python train.py --intermediate_size=768 --norm_eps=1e-06 --attn_scale=0.177 --max_seq_len=384 --max_steps=4268
Each number is 200 + 30 x the weight over the matrix's rms, rounded and kept within 0 to 999. Layers, rows and columns count from 0.

# up: layer 5 MLP up, 768x192, rms 0.0485, rows 299-334, columns 96-191
# down: layer 5 MLP down (transposed), 768x192, rms 0.0488, rows 299-334, columns 96-191
up299,154,183,172,185,217,171,192,189,184,163,166,248,200,205,204,162,185,206,207,151,134,236,210,169,247,217,252,219,224,210,210,182,174,214,161,180,313,241,173,190,191,128,229,219,197,171,211,226,161,182,196,223,203,149,244,217,204,191,145,190,151,236,160,232,178,246,219,196,183,236,168,170,240,242,195,179,196,228,197,179,216,228,225,156,200,183,246,231,182,160,151,129,273,205,197,172
down299,176,221,215,163,184,200,152,218,194,178,238,217,186,199,169,247,257,218,222,150,198,192,164,170,247,249,238,217,183,188,244,211,149,138,183,159,191,210,190,227,190,163,222,177,201,142,185,246,168,186,179,159,204,191,194,261,196,199,191,175,240,183,195,230,196,241,207,256,164,209,191,165,258,257,148,180,180,113,165,181,232,240,235,186,243,182,232,181,208,229,212,190,250,222,225,207
up300,197,197,219,182,157,222,188,196,180,163,236,186,183,236,133,197,204,110,203,230,225,187,192,193,187,192,154,186,187,175,183,168,231,211,190,191,216,195,180,132,227,205,184,227,214,179,193,185,222,201,243,231,215,224,137,224,214,182,186,226,194,222,226,202,220,215,176,207,199,170,178,226,168,196,161,205,192,232,178,199,207,192,221,190,212,174,133,201,196,221,199,231,178,192,175,214
down300,209,186,171,201,252,155,203,157,214,231,202,177,220,196,219,186,213,197,161,194,176,196,182,197,216,180,206,224,217,195,172,200,163,217,155,166,154,200,219,259,187,195,200,227,254,181,270,154,207,182,214,184,214,189,188,213,165,192,220,166,162,183,228,208,181,213,188,213,175,231,217,202,196,200,181,171,177,223,175,178,152,218,193,194,248,171,254,173,152,167,223,221,213,173,168,207
up301,189,203,205,242,160,207,205,202,166,167,234,189,220,205,265,207,234,160,210,236,229,171,221,190,224,226,220,197,165,207,179,169,217,159,203,171,212,191,169,192,186,213,193,214,166,211,203,168,236,246,118,214,179,205,179,240,175,153,200,224,174,212,259,194,209,187,160,183,152,212,216,231,212,250,170,158,167,204,200,163,166,170,169,134,193,266,172,235,196,186,111,185,207,270,242,207
down301,195,174,205,204,111,206,211,191,252,216,240,176,166,165,187,256,125,167,206,206,238,189,197,225,185,200,231,176,243,181,211,220,150,197,212,241,228,175,155,210,225,191,203,142,187,212,200,214,203,194,183,229,217,165,153,247,186,189,182,200,194,203,219,159,157,217,183,179,221,178,210,146,156,135,215,246,170,203,232,186,188,235,155,198,173,189,211,231,225,207,192,155,167,233,178,265
up302,266,153,191,202,168,210,217,184,205,221,170,169,173,238,184,162,219,124,184,202,214,159,231,202,210,203,178,201,173,173,200,170,208,152,191,161,192,177,214,173,166,167,159,207,187,178,236,271,200,196,225,176,159,171,224,177,297,120,240,203,142,266,178,233,172,172,183,183,231,200,180,239,194,185,217,237,151,254,221,279,216,199,213,199,163,221,207,232,177,145,197,187,226,188,245,188
down302,213,218,200,169,212,144,242,232,189,163,248,181,196,189,190,205,186,196,231,267,235,213,188,167,236,180,228,214,204,219,222,183,184,263,228,216,220,186,217,217,215,145,233,185,187,213,222,179,197,198,268,131,184,241,200,243,231,214,219,223,243,195,245,172,199,167,193,179,174,183,261,129,225,161,178,190,255,201,225,161,220,205,221,230,213,199,205,225,219,204,176,208,181,183,263,229
up303,178,232,135,250,198,225,219,216,183,164,178,168,211,162,189,206,196,222,164,210,206,221,242,217,189,217,183,233,217,172,184,218,216,148,158,223,193,173,240,141,212,222,221,225,173,222,193,227,205,232,167,219,180,199,155,177,247,184,158,166,196,200,248,230,231,214,279,208,266,182,198,199,173,196,213,163,180,230,157,239,179,164,217,226,199,280,146,142,176,213,164,220,212,219,261,226
down303,246,243,256,186,229,228,270,191,186,196,162,237,194,258,168,276,159,222,243,223,208,255,197,254,211,178,218,109,195,198,172,256,208,179,178,212,138,257,187,231,246,236,206,207,261,217,187,162,179,240,214,198,180,202,136,141,194,187,191,205,226,163,222,146,195,198,174,172,164,221,179,201,208,240,233,230,171,145,151,208,236,231,248,238,204,229,212,201,187,166,161,211,231,209,189,237
up304,211,208,197,191,193,182,194,157,185,175,178,235,195,228,181,198,183,223,148,212,217,209,243,172,215,246,262,165,173,159,153,234,161,158,195,236,240,229,153,202,194,211,206,195,199,185,182,236,248,193,236,252,250,145,191,188,179,180,189,128,204,175,238,185,169,196,182,195,220,182,185,185,188,200,171,206,251,216,198,208,175,191,189,159,211,184,195,230,219,197,175,215,239,148,184,211
down304,193,200,184,205,229,207,183,208,141,124,202,184,246,123,229,209,233,181,197,167,165,170,189,238,179,193,263,192,186,221,248,201,238,163,193,195,195,191,190,174,176,214,186,178,167,169,233,168,163,211,216,186,189,208,239,217,189,213,203,174,249,190,191,153,210,210,184,255,242,213,218,152,231,159,223,210,261,186,180,189,203,205,205,187,208,209,208,174,224,184,205,189,172,207,196,169
up305,193,211,202,162,245,192,262,193,229,233,189,180,157,237,158,186,218,215,159,189,224,222,194,248,255,205,116,227,212,172,186,253,211,144,186,251,216,245,167,214,214,241,129,184,261,238,225,151,197,189,246,197,249,166,231,288,197,227,243,183,249,172,121,221,188,140,207,219,150,221,211,204,211,158,225,174,233,173,218,217,199,158,244,207,181,189,161,199,207,181,194,198,216,168,188,227
down305,221,263,154,200,174,180,226,226,212,168,229,185,196,205,225,183,186,190,215,236,191,184,294,225,195,133,182,208,242,233,234,180,195,238,134,148,219,197,205,248,161,188,188,174,144,145,183,195,211,183,176,178,220,167,170,189,161,162,139,182,190,208,156,183,233,140,151,160,210,199,230,231,214,162,197,198,207,228,156,172,262,149,184,207,202,148,190,196,230,161,196,205,193,192,156,221
up306,205,220,192,197,195,225,173,209,182,283,196,142,199,300,227,250,205,147,184,174,146,199,192,181,185,213,166,193,169,200,195,211,229,214,164,236,176,220,127,211,218,219,221,163,198,237,233,184,230,210,193,182,251,188,201,242,243,153,176,204,173,281,152,190,252,177,221,195,222,271,152,161,166,203,189,216,181,222,186,209,201,178,198,183,255,191,255,183,105,195,211,193,239,210,242,182
down306,189,194,241,229,192,164,232,221,257,181,226,228,202,176,171,237,173,165,204,209,233,153,196,192,195,215,242,164,184,233,183,183,241,192,178,173,164,187,164,241,232,167,166,229,167,215,201,240,249,201,237,210,229,164,159,130,193,192,173,243,199,198,194,191,162,288,188,216,200,168,217,145,235,168,174,185,223,177,196,231,157,214,214,203,145,226,236,203,199,205,205,189,190,261,163,143
up307,244,230,178,178,166,160,160,245,146,183,229,175,163,160,211,176,250,228,191,211,166,219,212,201,181,143,157,176,215,210,160,189,208,298,254,161,186,162,187,270,188,214,248,176,229,205,155,200,180,223,174,208,212,208,168,194,192,227,167,173,201,212,200,225,239,186,252,191,182,203,189,120,168,185,231,204,183,185,200,177,157,226,152,187,145,181,168,158,203,225,195,178,207,125,168,166
down307,167,191,197,195,194,244,154,244,192,218,181,177,151,218,204,188,175,263,223,196,199,156,157,177,221,217,160,214,162,159,199,214,192,277,191,184,211,248,179,200,210,206,219,159,202,209,221,176,138,182,219,223,166,204,247,173,139,212,193,219,203,199,224,212,161,157,188,192,210,261,216,196,206,164,207,152,260,220,222,221,194,149,180,254,171,200,168,218,193,214,174,180,165,219,211,183
up308,230,240,186,202,147,212,174,202,237,234,163,200,191,239,246,168,265,148,232,143,229,224,167,182,172,211,172,158,195,143,155,212,211,188,254,201,193,222,150,156,192,161,198,245,161,178,199,207,192,201,176,180,202,218,225,249,274,193,221,182,269,183,174,210,192,203,181,185,213,174,227,166,181,202,214,245,199,205,177,172,232,161,180,224,210,225,173,209,237,170,192,161,207,200,188,172
down308,208,191,163,235,216,183,237,189,207,195,242,190,204,215,220,226,179,210,250,245,221,186,225,210,212,222,195,191,229,254,183,219,171,218,183,173,191,165,232,208,191,141,239,137,231,225,236,205,172,216,237,207,179,205,190,177,179,216,170,207,191,184,234,189,186,166,249,213,194,237,200,197,215,201,254,181,249,222,138,245,211,206,216,185,217,140,214,194,205,170,190,181,186,180,170,196
up309,155,215,224,147,152,215,192,191,198,202,210,174,186,210,190,160,210,243,193,169,223,240,202,179,188,151,210,202,181,182,206,234,169,202,234,191,172,160,149,227,189,171,214,208,194,190,151,196,180,220,217,189,221,197,168,278,164,188,196,224,177,194,176,185,250,224,187,253,184,186,217,167,205,224,169,214,189,140,177,179,184,215,213,137,200,185,155,199,190,205,126,208,205,190,183,206
down309,137,210,201,168,217,178,156,210,207,217,223,187,204,162,195,224,246,235,192,234,231,190,199,179,173,202,251,245,144,177,189,152,213,213,179,211,167,199,158,192,226,221,161,196,160,194,214,236,136,209,208,227,210,203,259,245,206,185,235,203,169,209,174,238,222,191,151,192,227,202,199,194,204,142,245,224,199,167,204,176,213,225,195,201,196,207,164,183,196,212,212,152,182,201,220,151
up310,185,175,169,248,148,168,268,240,210,215,215,180,243,228,133,163,195,145,219,212,197,164,198,197,215,200,202,220,174,283,165,220,230,212,232,234,196,133,237,194,196,180,208,206,211,194,227,123,298,179,233,215,175,185,231,163,215,237,241,194,210,241,261,172,230,222,272,184,155,163,197,231,170,173,211,172,197,212,139,171,170,224,184,220,191,201,203,269,197,162,209,180,202,225,183,238
down310,194,215,194,170,201,202,198,130,170,194,207,246,190,135,247,171,181,213,117,171,157,191,180,159,156,177,193,180,243,181,228,130,169,201,183,195,223,226,146,273,236,228,182,227,169,182,274,242,180,259,169,208,217,140,196,219,216,202,193,205,182,179,127,185,185,261,185,151,198,203,258,238,231,255,187,228,209,223,205,214,206,204,176,220,205,146,221,181,161,236,172,165,148,164,206,233
up311,245,210,254,223,218,215,186,226,233,194,189,151,199,197,222,207,192,170,201,232,199,230,223,170,269,158,193,231,182,232,189,171,167,174,204,180,183,228,173,187,231,184,160,234,225,198,230,240,273,193,149,163,214,218,212,240,246,230,194,210,252,215,186,203,223,185,186,235,164,189,178,192,238,197,184,171,197,240,174,189,183,240,211,219,152,229,169,182,234,194,170,214,227,243,164,182
down311,188,202,174,208,156,207,204,219,180,179,225,227,215,198,198,122,137,182,177,209,196,215,195,199,244,189,169,182,171,207,123,252,213,214,213,160,161,209,217,208,208,140,163,149,245,218,143,203,191,152,157,178,182,248,207,208,231,197,178,203,237,239,203,181,170,192,157,136,219,150,218,171,136,209,185,240,192,178,188,174,158,221,225,170,233,195,180,242,211,196,204,260,166,221,165,261
up312,211,189,148,185,242,237,232,225,179,229,253,227,156,199,158,151,230,192,211,236,175,202,168,194,206,199,191,182,190,250,205,180,187,217,144,183,137,185,180,197,202,185,257,176,151,252,233,174,252,205,246,178,187,219,162,209,226,191,250,247,191,203,167,217,179,188,216,229,236,258,168,200,187,212,213,180,196,229,216,162,228,192,175,190,208,185,227,173,146,198,190,220,176,212,222,198
down312,215,186,218,172,230,198,255,264,180,179,208,119,198,196,248,189,147,199,195,176,187,221,209,197,193,185,153,201,230,161,224,190,197,171,197,221,189,234,200,201,164,167,154,200,193,191,193,192,169,239,227,220,219,208,214,218,207,214,203,145,237,207,221,195,234,215,161,216,191,164,217,221,203,226,207,261,212,223,189,220,206,196,227,189,206,231,174,215,221,194,193,197,238,168,264,206
up313,217,197,160,224,141,215,206,229,178,245,183,195,196,211,165,195,184,222,203,156,212,226,231,171,204,218,219,194,245,160,204,175,203,209,220,186,207,226,164,186,218,225,164,193,211,229,236,179,220,197,193,253,212,264,222,164,154,171,141,156,173,218,183,177,224,190,236,209,179,202,204,187,154,204,183,202,207,217,222,209,106,227,200,181,202,213,133,199,178,192,234,230,207,230,206,210
down313,143,253,191,189,242,227,200,193,175,184,166,166,165,211,228,205,202,187,240,243,165,235,174,193,174,231,193,285,128,221,224,191,215,202,156,201,248,209,186,189,225,214,225,207,167,218,197,179,205,238,237,163,194,205,214,210,237,225,201,201,151,212,177,187,200,165,193,222,218,182,157,193,213,200,236,206,236,208,140,201,295,220,200,219,281,172,208,167,191,206,240,172,192,153,201,165
up314,198,241,229,205,183,167,196,195,237,219,245,211,131,149,185,196,229,187,161,166,166,209,249,236,181,171,190,145,147,164,202,199,179,157,229,174,197,212,151,193,147,198,200,218,147,194,211,203,225,206,188,175,196,159,179,180,142,221,160,163,183,207,215,233,174,191,197,229,183,192,188,218,178,221,262,189,204,226,198,178,209,159,213,228,167,207,233,180,221,172,206,158,181,238,236,176
down314,216,190,213,210,174,212,189,154,216,237,173,227,277,250,214,179,139,185,179,209,222,222,224,197,196,179,184,160,169,203,171,219,192,165,195,241,239,189,226,176,169,153,201,154,200,206,172,204,213,207,232,148,259,207,199,243,228,175,200,173,216,200,227,176,203,185,216,168,233,219,192,242,229,201,201,230,185,209,205,230,133,209,195,157,199,220,224,183,172,229,195,192,205,231,187,189
up315,178,241,164,219,149,164,211,190,228,201,174,183,212,256,232,183,268,225,228,218,224,189,167,190,247,240,132,198,191,225,228,187,253,216,210,202,259,240,126,173,155,189,181,173,255,185,190,232,168,181,235,204,170,204,178,234,213,224,206,156,258,189,210,144,179,198,167,227,209,181,188,185,200,194,226,169,184,264,260,180,182,197,235,184,185,155,221,187,181,207,193,255,214,186,164,132
down315,217,205,215,150,203,213,256,197,208,224,182,190,188,121,158,172,161,154,223,175,176,186,222,153,130,195,190,212,170,187,198,155,196,145,178,158,158,194,215,183,222,177,186,201,206,199,252,202,255,175,201,193,207,215,167,206,163,202,213,219,191,218,252,208,167,187,234,217,189,237,193,212,185,217,205,189,221,211,169,184,218,184,150,234,216,199,187,211,251,169,178,184,169,191,230,200
up316,154,187,181,205,245,215,223,156,140,183,198,193,210,198,168,252,214,197,171,211,174,240,203,179,212,217,204,204,208,236,237,253,219,212,204,226,176,215,242,185,215,225,151,178,167,223,207,206,236,160,168,177,257,244,212,243,222,218,186,219,220,156,211,203,230,225,127,213,154,233,201,194,215,148,173,219,202,149,217,185,174,196,207,173,216,214,217,243,152,217,229,228,194,217,238,228
down316,217,262,191,241,181,275,163,242,127,243,202,189,215,196,166,166,226,165,185,212,269,246,225,214,195,202,236,212,169,217,176,180,204,209,231,177,206,202,214,246,224,153,188,243,164,236,179,182,205,192,223,206,193,182,212,194,231,187,214,214,276,230,175,215,192,195,174,208,197,182,190,148,186,187,189,156,212,171,190,186,135,188,162,213,240,182,160,219,212,189,162,227,219,239,241,203
up317,210,161,218,228,209,261,142,152,182,138,188,211,219,223,104,151,209,197,152,284,180,169,188,167,174,191,175,188,187,213,169,225,207,175,217,227,221,164,166,283,153,196,234,187,203,187,166,165,166,243,205,145,171,207,193,186,231,175,180,186,196,203,127,269,173,187,248,232,195,236,169,205,235,241,184,212,212,247,188,226,172,207,260,245,228,201,165,196,224,173,167,188,174,196,150,170
down317,220,196,217,207,201,192,198,223,193,180,222,225,256,240,231,222,157,185,236,224,167,182,210,205,118,234,252,209,194,218,184,191,170,204,187,212,195,239,250,137,225,185,255,168,179,208,186,240,133,210,139,240,162,180,201,235,148,203,149,236,186,190,178,171,236,206,183,233,208,173,232,198,160,231,224,233,195,189,267,166,243,260,182,206,181,184,200,144,207,247,202,159,214,176,197,221
up318,222,211,251,148,173,230,209,168,234,201,179,243,210,171,216,208,206,130,227,205,208,190,167,197,212,188,206,178,215,164,168,229,153,224,168,193,193,234,206,224,202,138,170,229,184,187,202,208,189,223,236,204,160,251,197,195,234,257,166,195,172,173,167,186,147,229,242,160,197,201,205,177,229,185,184,148,171,179,190,180,265,194,177,219,202,143,127,181,249,198,229,272,125,233,173,191
down318,173,178,205,237,202,193,181,226,230,192,165,204,175,191,119,206,220,212,187,215,173,211,192,179,208,162,185,141,239,210,214,160,224,217,224,199,197,176,181,224,196,257,196,197,190,178,160,216,211,174,175,205,195,229,201,158,188,188,188,242,184,222,173,217,166,231,203,245,228,228,174,156,173,205,128,285,250,236,179,246,179,208,188,159,159,226,227,189,211,275,208,232,227,181,231,225
up319,176,176,184,188,177,212,181,209,197,159,222,168,114,191,161,196,246,261,206,230,185,235,167,242,176,181,182,212,145,215,160,250,190,159,209,172,222,195,240,183,211,237,213,217,167,260,232,202,201,220,183,271,186,267,229,173,265,271,188,186,211,183,207,192,233,236,156,205,223,208,143,214,219,181,212,176,212,225,154,142,199,173,237,196,230,254,186,190,207,230,182,166,220,187,198,145
down319,188,211,198,166,180,231,155,202,215,276,190,185,205,227,231,222,269,224,240,233,227,210,204,147,210,216,215,264,187,218,221,238,164,241,216,218,216,187,184,244,174,186,194,238,206,160,247,202,180,161,212,187,175,156,137,188,152,130,235,170,169,265,214,234,227,133,163,125,170,188,205,194,216,182,248,192,198,208,222,193,253,224,191,237,199,169,166,216,245,188,206,151,226,223,194,206
up320,241,195,158,200,174,206,177,132,199,231,228,198,215,184,223,169,233,192,180,219,212,214,167,238,172,180,187,200,244,146,203,202,167,260,181,213,174,271,202,219,186,169,156,213,168,188,161,163,158,236,180,189,181,153,213,243,206,198,269,147,222,190,184,175,175,169,144,181,191,159,142,219,159,231,211,213,141,218,194,191,182,208,224,180,247,213,124,188,200,194,217,212,184,167,204,161
down320,187,195,175,210,208,211,206,173,154,161,242,218,234,182,221,223,215,234,159,203,250,182,180,146,218,213,212,230,192,224,171,228,207,226,174,198,251,227,238,198,224,225,191,214,257,214,152,218,172,211,221,147,209,172,192,152,259,195,201,223,132,251,261,197,217,219,148,257,193,212,176,221,225,234,182,195,216,169,188,184,239,148,197,154,170,167,236,124,264,192,208,192,156,246,150,192
up321,168,177,196,185,180,166,200,191,204,224,189,170,190,182,232,222,245,226,214,125,180,223,172,184,158,219,163,169,184,159,232,178,202,187,151,220,247,212,191,185,206,238,165,220,229,157,187,226,176,201,186,163,142,215,225,274,234,191,206,153,165,168,228,198,157,189,206,205,194,138,195,184,177,214,149,215,216,231,269,231,205,205,165,189,242,213,239,210,220,230,195,175,188,200,260,167
down321,223,184,205,161,192,192,239,156,225,169,227,172,205,246,158,240,163,180,224,236,199,202,174,191,243,157,202,167,180,221,206,130,171,179,210,221,164,188,179,180,196,217,168,240,150,210,210,255,183,225,186,173,187,170,185,223,250,179,221,226,167,193,199,190,200,205,214,169,186,204,189,207,177,237,155,227,206,167,184,190,162,229,161,233,198,152,188,252,197,172,244,144,210,138,190,203
up322,205,162,221,154,190,206,155,200,170,201,205,147,181,147,175,173,156,188,226,162,196,204,207,155,256,201,174,149,185,139,198,180,190,221,165,133,155,159,169,186,214,159,206,196,231,186,225,185,212,248,245,140,147,137,202,247,172,170,269,169,205,178,230,198,210,242,180,199,172,252,160,201,192,169,189,226,188,220,177,223,211,178,213,187,222,208,191,183,251,231,156,208,177,206,208,160
down322,144,197,173,151,168,216,193,182,194,203,196,235,225,198,170,193,209,194,203,180,185,177,253,205,202,188,199,195,161,228,233,249,256,241,142,178,173,171,278,202,234,221,217,174,228,207,216,216,229,141,219,215,213,238,166,196,211,208,203,230,235,212,134,198,235,170,226,173,209,171,224,187,193,177,254,226,167,228,194,270,204,158,224,189,255,167,151,228,211,135,183,202,156,257,252,216
up323,188,208,221,217,191,225,203,195,205,156,212,180,235,186,175,194,158,173,171,228,195,198,196,200,261,192,172,203,210,186,200,295,140,217,180,217,168,122,198,202,180,177,235,137,187,217,205,215,178,261,192,187,171,177,125,142,173,171,144,210,217,200,217,150,163,197,210,187,209,196,190,185,212,210,184,209,156,215,190,247,174,200,196,243,195,179,237,195,247,204,231,176,206,145,165,204
down323,183,219,176,224,207,211,220,199,171,250,149,220,166,202,198,218,214,183,194,210,203,247,190,192,157,219,184,201,223,183,160,183,208,180,218,172,225,253,223,186,248,246,190,255,171,225,207,157,227,172,207,211,209,203,219,209,162,228,182,202,220,197,208,178,179,224,196,171,189,235,217,205,197,207,241,217,209,207,141,163,216,144,229,197,217,220,193,193,160,166,259,238,154,235,216,146
up324,186,185,224,212,188,214,155,219,202,138,242,174,185,197,224,252,191,193,167,189,206,223,232,206,229,211,173,232,139,236,245,194,264,214,154,190,254,254,255,232,181,164,133,196,222,190,214,137,199,214,157,172,191,225,178,205,180,251,150,217,200,205,234,202,185,206,162,205,176,244,207,245,240,197,248,142,224,227,119,148,199,219,182,238,176,248,254,140,170,239,186,200,228,166,180,163
down324,193,177,263,217,226,162,205,152,176,236,243,224,175,231,232,184,201,206,207,193,224,202,273,207,172,236,144,218,182,219,254,203,218,232,199,195,177,201,192,218,197,206,185,218,248,261,198,188,182,263,205,173,178,153,159,199,186,236,246,208,301,188,159,234,235,244,215,196,162,210,186,191,151,119,204,196,213,200,166,194,173,192,187,280,198,245,174,210,213,183,180,127,150,229,209,244
up325,228,167,177,253,161,221,169,185,222,194,234,201,225,237,167,210,212,205,169,205,186,224,233,198,222,254,199,175,209,208,168,232,215,220,190,186,217,169,206,184,230,162,163,197,228,158,225,208,179,220,214,174,228,225,184,246,160,203,205,220,240,183,185,218,221,171,222,201,194,207,213,184,231,230,197,235,224,205,253,231,210,208,193,193,234,205,237,222,197,206,241,215,207,209,189,229
down325,189,208,238,203,165,176,246,229,170,212,175,165,222,197,184,220,149,204,217,257,214,200,168,222,227,194,157,278,197,189,183,205,200,196,152,157,244,202,245,191,248,276,202,205,173,191,197,214,185,195,204,167,177,229,198,194,180,188,202,202,182,240,209,193,209,210,165,193,222,156,225,201,212,206,191,178,176,232,206,203,242,227,205,205,192,220,177,212,203,158,198,212,218,148,236,171
up326,178,191,194,209,182,191,165,203,228,246,213,214,185,212,198,181,181,218,203,215,224,142,225,221,191,166,206,235,217,194,186,197,203,163,273,170,175,203,226,191,196,141,203,153,186,166,231,252,176,236,189,170,207,155,201,167,209,241,218,223,159,225,191,119,201,196,224,172,196,168,244,209,217,181,205,180,187,246,229,173,237,231,221,160,180,220,181,203,181,170,178,198,214,196,239,208
down326,235,200,214,180,180,234,175,238,173,239,231,207,233,210,178,127,197,169,189,239,157,177,224,207,234,231,181,184,202,224,239,206,187,224,200,218,213,213,204,190,251,201,191,147,223,205,193,184,173,199,152,178,209,202,175,214,193,195,181,183,220,191,224,215,207,179,193,225,226,217,151,171,205,222,183,182,220,147,226,228,217,172,194,217,163,217,181,258,234,193,244,196,205,186,174,219
up327,217,174,256,175,253,215,184,206,233,216,229,133,236,224,175,223,210,184,187,279,174,113,240,172,172,226,218,162,175,159,186,179,205,160,229,140,185,203,226,176,210,193,172,147,173,267,181,173,255,199,222,184,193,252,218,196,214,163,191,186,267,161,161,167,265,224,211,236,250,228,174,184,200,178,158,236,222,206,147,217,233,203,180,225,217,237,220,229,172,184,271,231,187,222,252,205
down327,208,247,234,237,184,144,211,223,178,129,255,212,193,190,277,173,159,237,243,205,199,216,150,257,187,197,183,189,196,200,225,170,234,224,164,212,192,222,193,210,203,217,222,209,199,217,192,133,212,198,164,188,163,215,223,193,220,195,150,279,206,165,218,162,216,219,207,218,118,203,246,219,213,169,135,254,246,185,234,152,219,173,202,198,198,198,217,221,202,118,237,220,178,204,173,146
up328,186,211,258,177,193,178,202,207,192,195,216,224,177,240,213,233,220,160,137,217,181,234,191,133,163,238,187,192,197,173,148,163,255,223,237,238,216,109,178,171,222,143,145,133,179,176,220,202,147,225,185,144,236,196,215,194,196,210,197,243,259,210,166,155,209,212,189,225,151,251,219,183,208,207,224,185,158,202,211,260,204,150,176,205,157,193,169,237,207,140,210,175,211,148,158,170
down328,244,159,216,217,241,221,147,178,202,170,134,232,172,244,201,220,218,215,252,257,225,204,233,205,207,157,172,178,200,200,200,231,215,217,188,146,228,174,193,137,208,154,254,214,166,229,202,211,236,204,232,172,204,251,191,169,195,168,164,189,195,181,217,191,164,156,222,214,159,211,215,243,191,241,230,188,193,225,239,206,231,176,171,195,248,237,209,266,141,220,164,221,240,222,232,247
up329,181,228,186,223,179,232,203,187,195,260,196,217,231,156,227,160,178,249,172,221,229,209,251,135,212,192,176,193,210,214,154,229,221,205,228,180,197,158,202,247,207,192,250,193,184,177,194,199,159,189,207,213,217,181,200,181,167,222,183,187,160,201,226,231,223,191,216,175,197,171,207,217,189,192,208,239,235,175,179,222,175,209,239,218,165,191,201,176,228,245,203,254,131,224,212,158
down329,203,199,226,212,218,251,204,193,173,215,144,213,184,233,253,222,197,232,251,189,224,249,233,191,178,153,187,206,199,259,235,235,190,232,193,163,186,189,172,188,185,220,214,183,169,165,190,185,196,190,182,166,161,220,272,221,247,218,213,203,237,205,185,185,211,167,213,198,182,157,211,174,193,198,169,196,212,188,220,184,182,180,184,216,201,175,194,182,253,158,205,240,191,242,217,148
up330,222,219,164,175,152,191,186,174,185,143,237,201,192,133,165,187,174,222,184,193,154,194,199,216,252,241,223,207,200,141,174,180,219,199,186,244,193,206,205,213,278,203,232,197,200,231,212,145,208,244,178,243,237,229,245,212,183,237,216,168,197,240,188,195,193,223,213,170,238,256,190,219,205,253,186,221,214,206,254,233,197,206,163,220,181,218,251,195,200,170,208,243,176,186,259,215
down330,207,170,228,193,216,187,184,237,184,193,239,230,205,268,249,272,225,162,175,134,210,184,164,167,253,250,199,145,226,213,172,200,165,212,211,255,204,173,214,138,154,185,149,160,185,186,211,181,182,181,166,192,287,175,204,183,196,178,208,184,233,182,180,157,208,183,201,197,171,162,220,215,243,186,189,160,216,189,261,181,195,213,223,191,201,231,165,238,203,267,200,216,162,236,176,130
up331,184,177,185,210,214,235,189,240,177,230,197,203,187,217,225,216,201,237,165,197,247,247,208,243,196,180,185,175,196,220,187,176,229,143,185,221,220,187,186,176,184,199,214,165,164,163,185,196,171,248,192,184,195,196,236,198,159,191,256,176,221,199,161,158,205,173,172,178,249,197,177,195,192,313,169,181,244,214,141,168,183,186,193,181,274,265,202,212,218,207,187,226,138,195,141,192
down331,170,186,187,200,233,169,221,172,174,188,156,234,282,212,170,179,227,210,193,255,190,205,156,162,182,152,166,202,252,176,184,188,188,206,204,227,209,168,191,177,197,150,232,212,164,164,185,203,189,187,207,195,203,206,178,202,195,245,151,152,137,216,164,243,180,175,211,188,214,234,225,194,207,209,178,240,236,176,229,206,172,209,252,215,196,194,194,186,191,229,195,162,221,199,202,214
up332,216,254,220,212,234,197,160,199,184,157,180,209,210,193,206,185,234,160,198,137,208,173,226,194,199,224,235,232,193,212,145,191,244,179,182,177,193,234,165,273,198,195,214,218,175,216,167,227,200,172,240,203,244,222,208,199,277,144,182,227,217,168,150,207,231,145,233,137,174,192,203,202,199,180,201,232,156,254,241,245,178,198,231,258,182,231,208,221,171,257,179,193,221,239,194,222
down332,156,179,213,181,245,202,195,245,213,195,218,185,183,178,167,227,218,176,250,191,265,147,162,226,218,177,222,234,181,181,206,170,191,181,188,244,184,195,266,168,207,146,210,209,172,217,233,120,171,220,179,171,207,209,223,199,225,185,195,177,206,155,223,207,195,257,267,208,225,244,218,167,224,181,189,256,242,179,151,194,197,214,256,230,218,166,211,181,195,181,216,227,200,215,220,231
up333,248,208,253,212,193,197,203,176,206,201,206,195,194,176,214,199,189,201,196,176,218,212,173,218,181,204,176,228,164,185,175,205,151,174,186,233,174,277,181,176,200,212,215,170,169,194,137,195,208,233,229,222,173,202,157,192,165,195,151,206,170,193,181,193,211,236,236,142,180,197,175,134,218,160,179,178,211,182,199,188,194,192,202,216,230,159,212,190,203,166,216,235,247,183,183,141
down333,123,193,177,224,206,198,179,226,204,228,176,198,209,194,198,215,258,216,200,216,216,192,177,200,221,197,207,192,205,217,228,220,190,196,165,199,179,157,182,248,199,246,169,233,186,243,187,217,202,142,198,184,182,190,218,225,223,187,202,183,190,204,232,199,212,188,197,216,206,189,211,199,229,204,182,199,174,242,178,247,215,228,182,147,199,222,232,204,209,236,203,221,185,216,170,260
up334,249,176,188,210,109,188,174,218,184,198,202,118,106,187,178,186,186,213,253,215,213,183,176,190,200,201,230,156,216,158,178,219,257,194,195,216,153,216,185,250,271,178,208,176,164,217,224,145,210,212,180,166,190,175,180,163,210,225,193,195,236,187,241,201,201,209,262,193,193,203,171,170,175,256,188,248,169,212,212,266,202,185,240,192,202,237,162,226,230,210,220,213,153,179,217,245
down334,197,183,195,213,198,179,144,180,212,242,187,236,244,235,224,203,184,233,189,156,187,193,162,213,203,197,178,221,233,205,213,182,172,198,186,212,218,254,239,236,250,229,248,220,188,107,227,155,235,168,244,199,204,200,236,225,190,197,236,262,220,229,200,189,193,140,203,207,214,173,181,220,199,256,254,195,171,202,204,235,203,239,189,225,205,155,244,209,224,183,208,245,244,207,197,227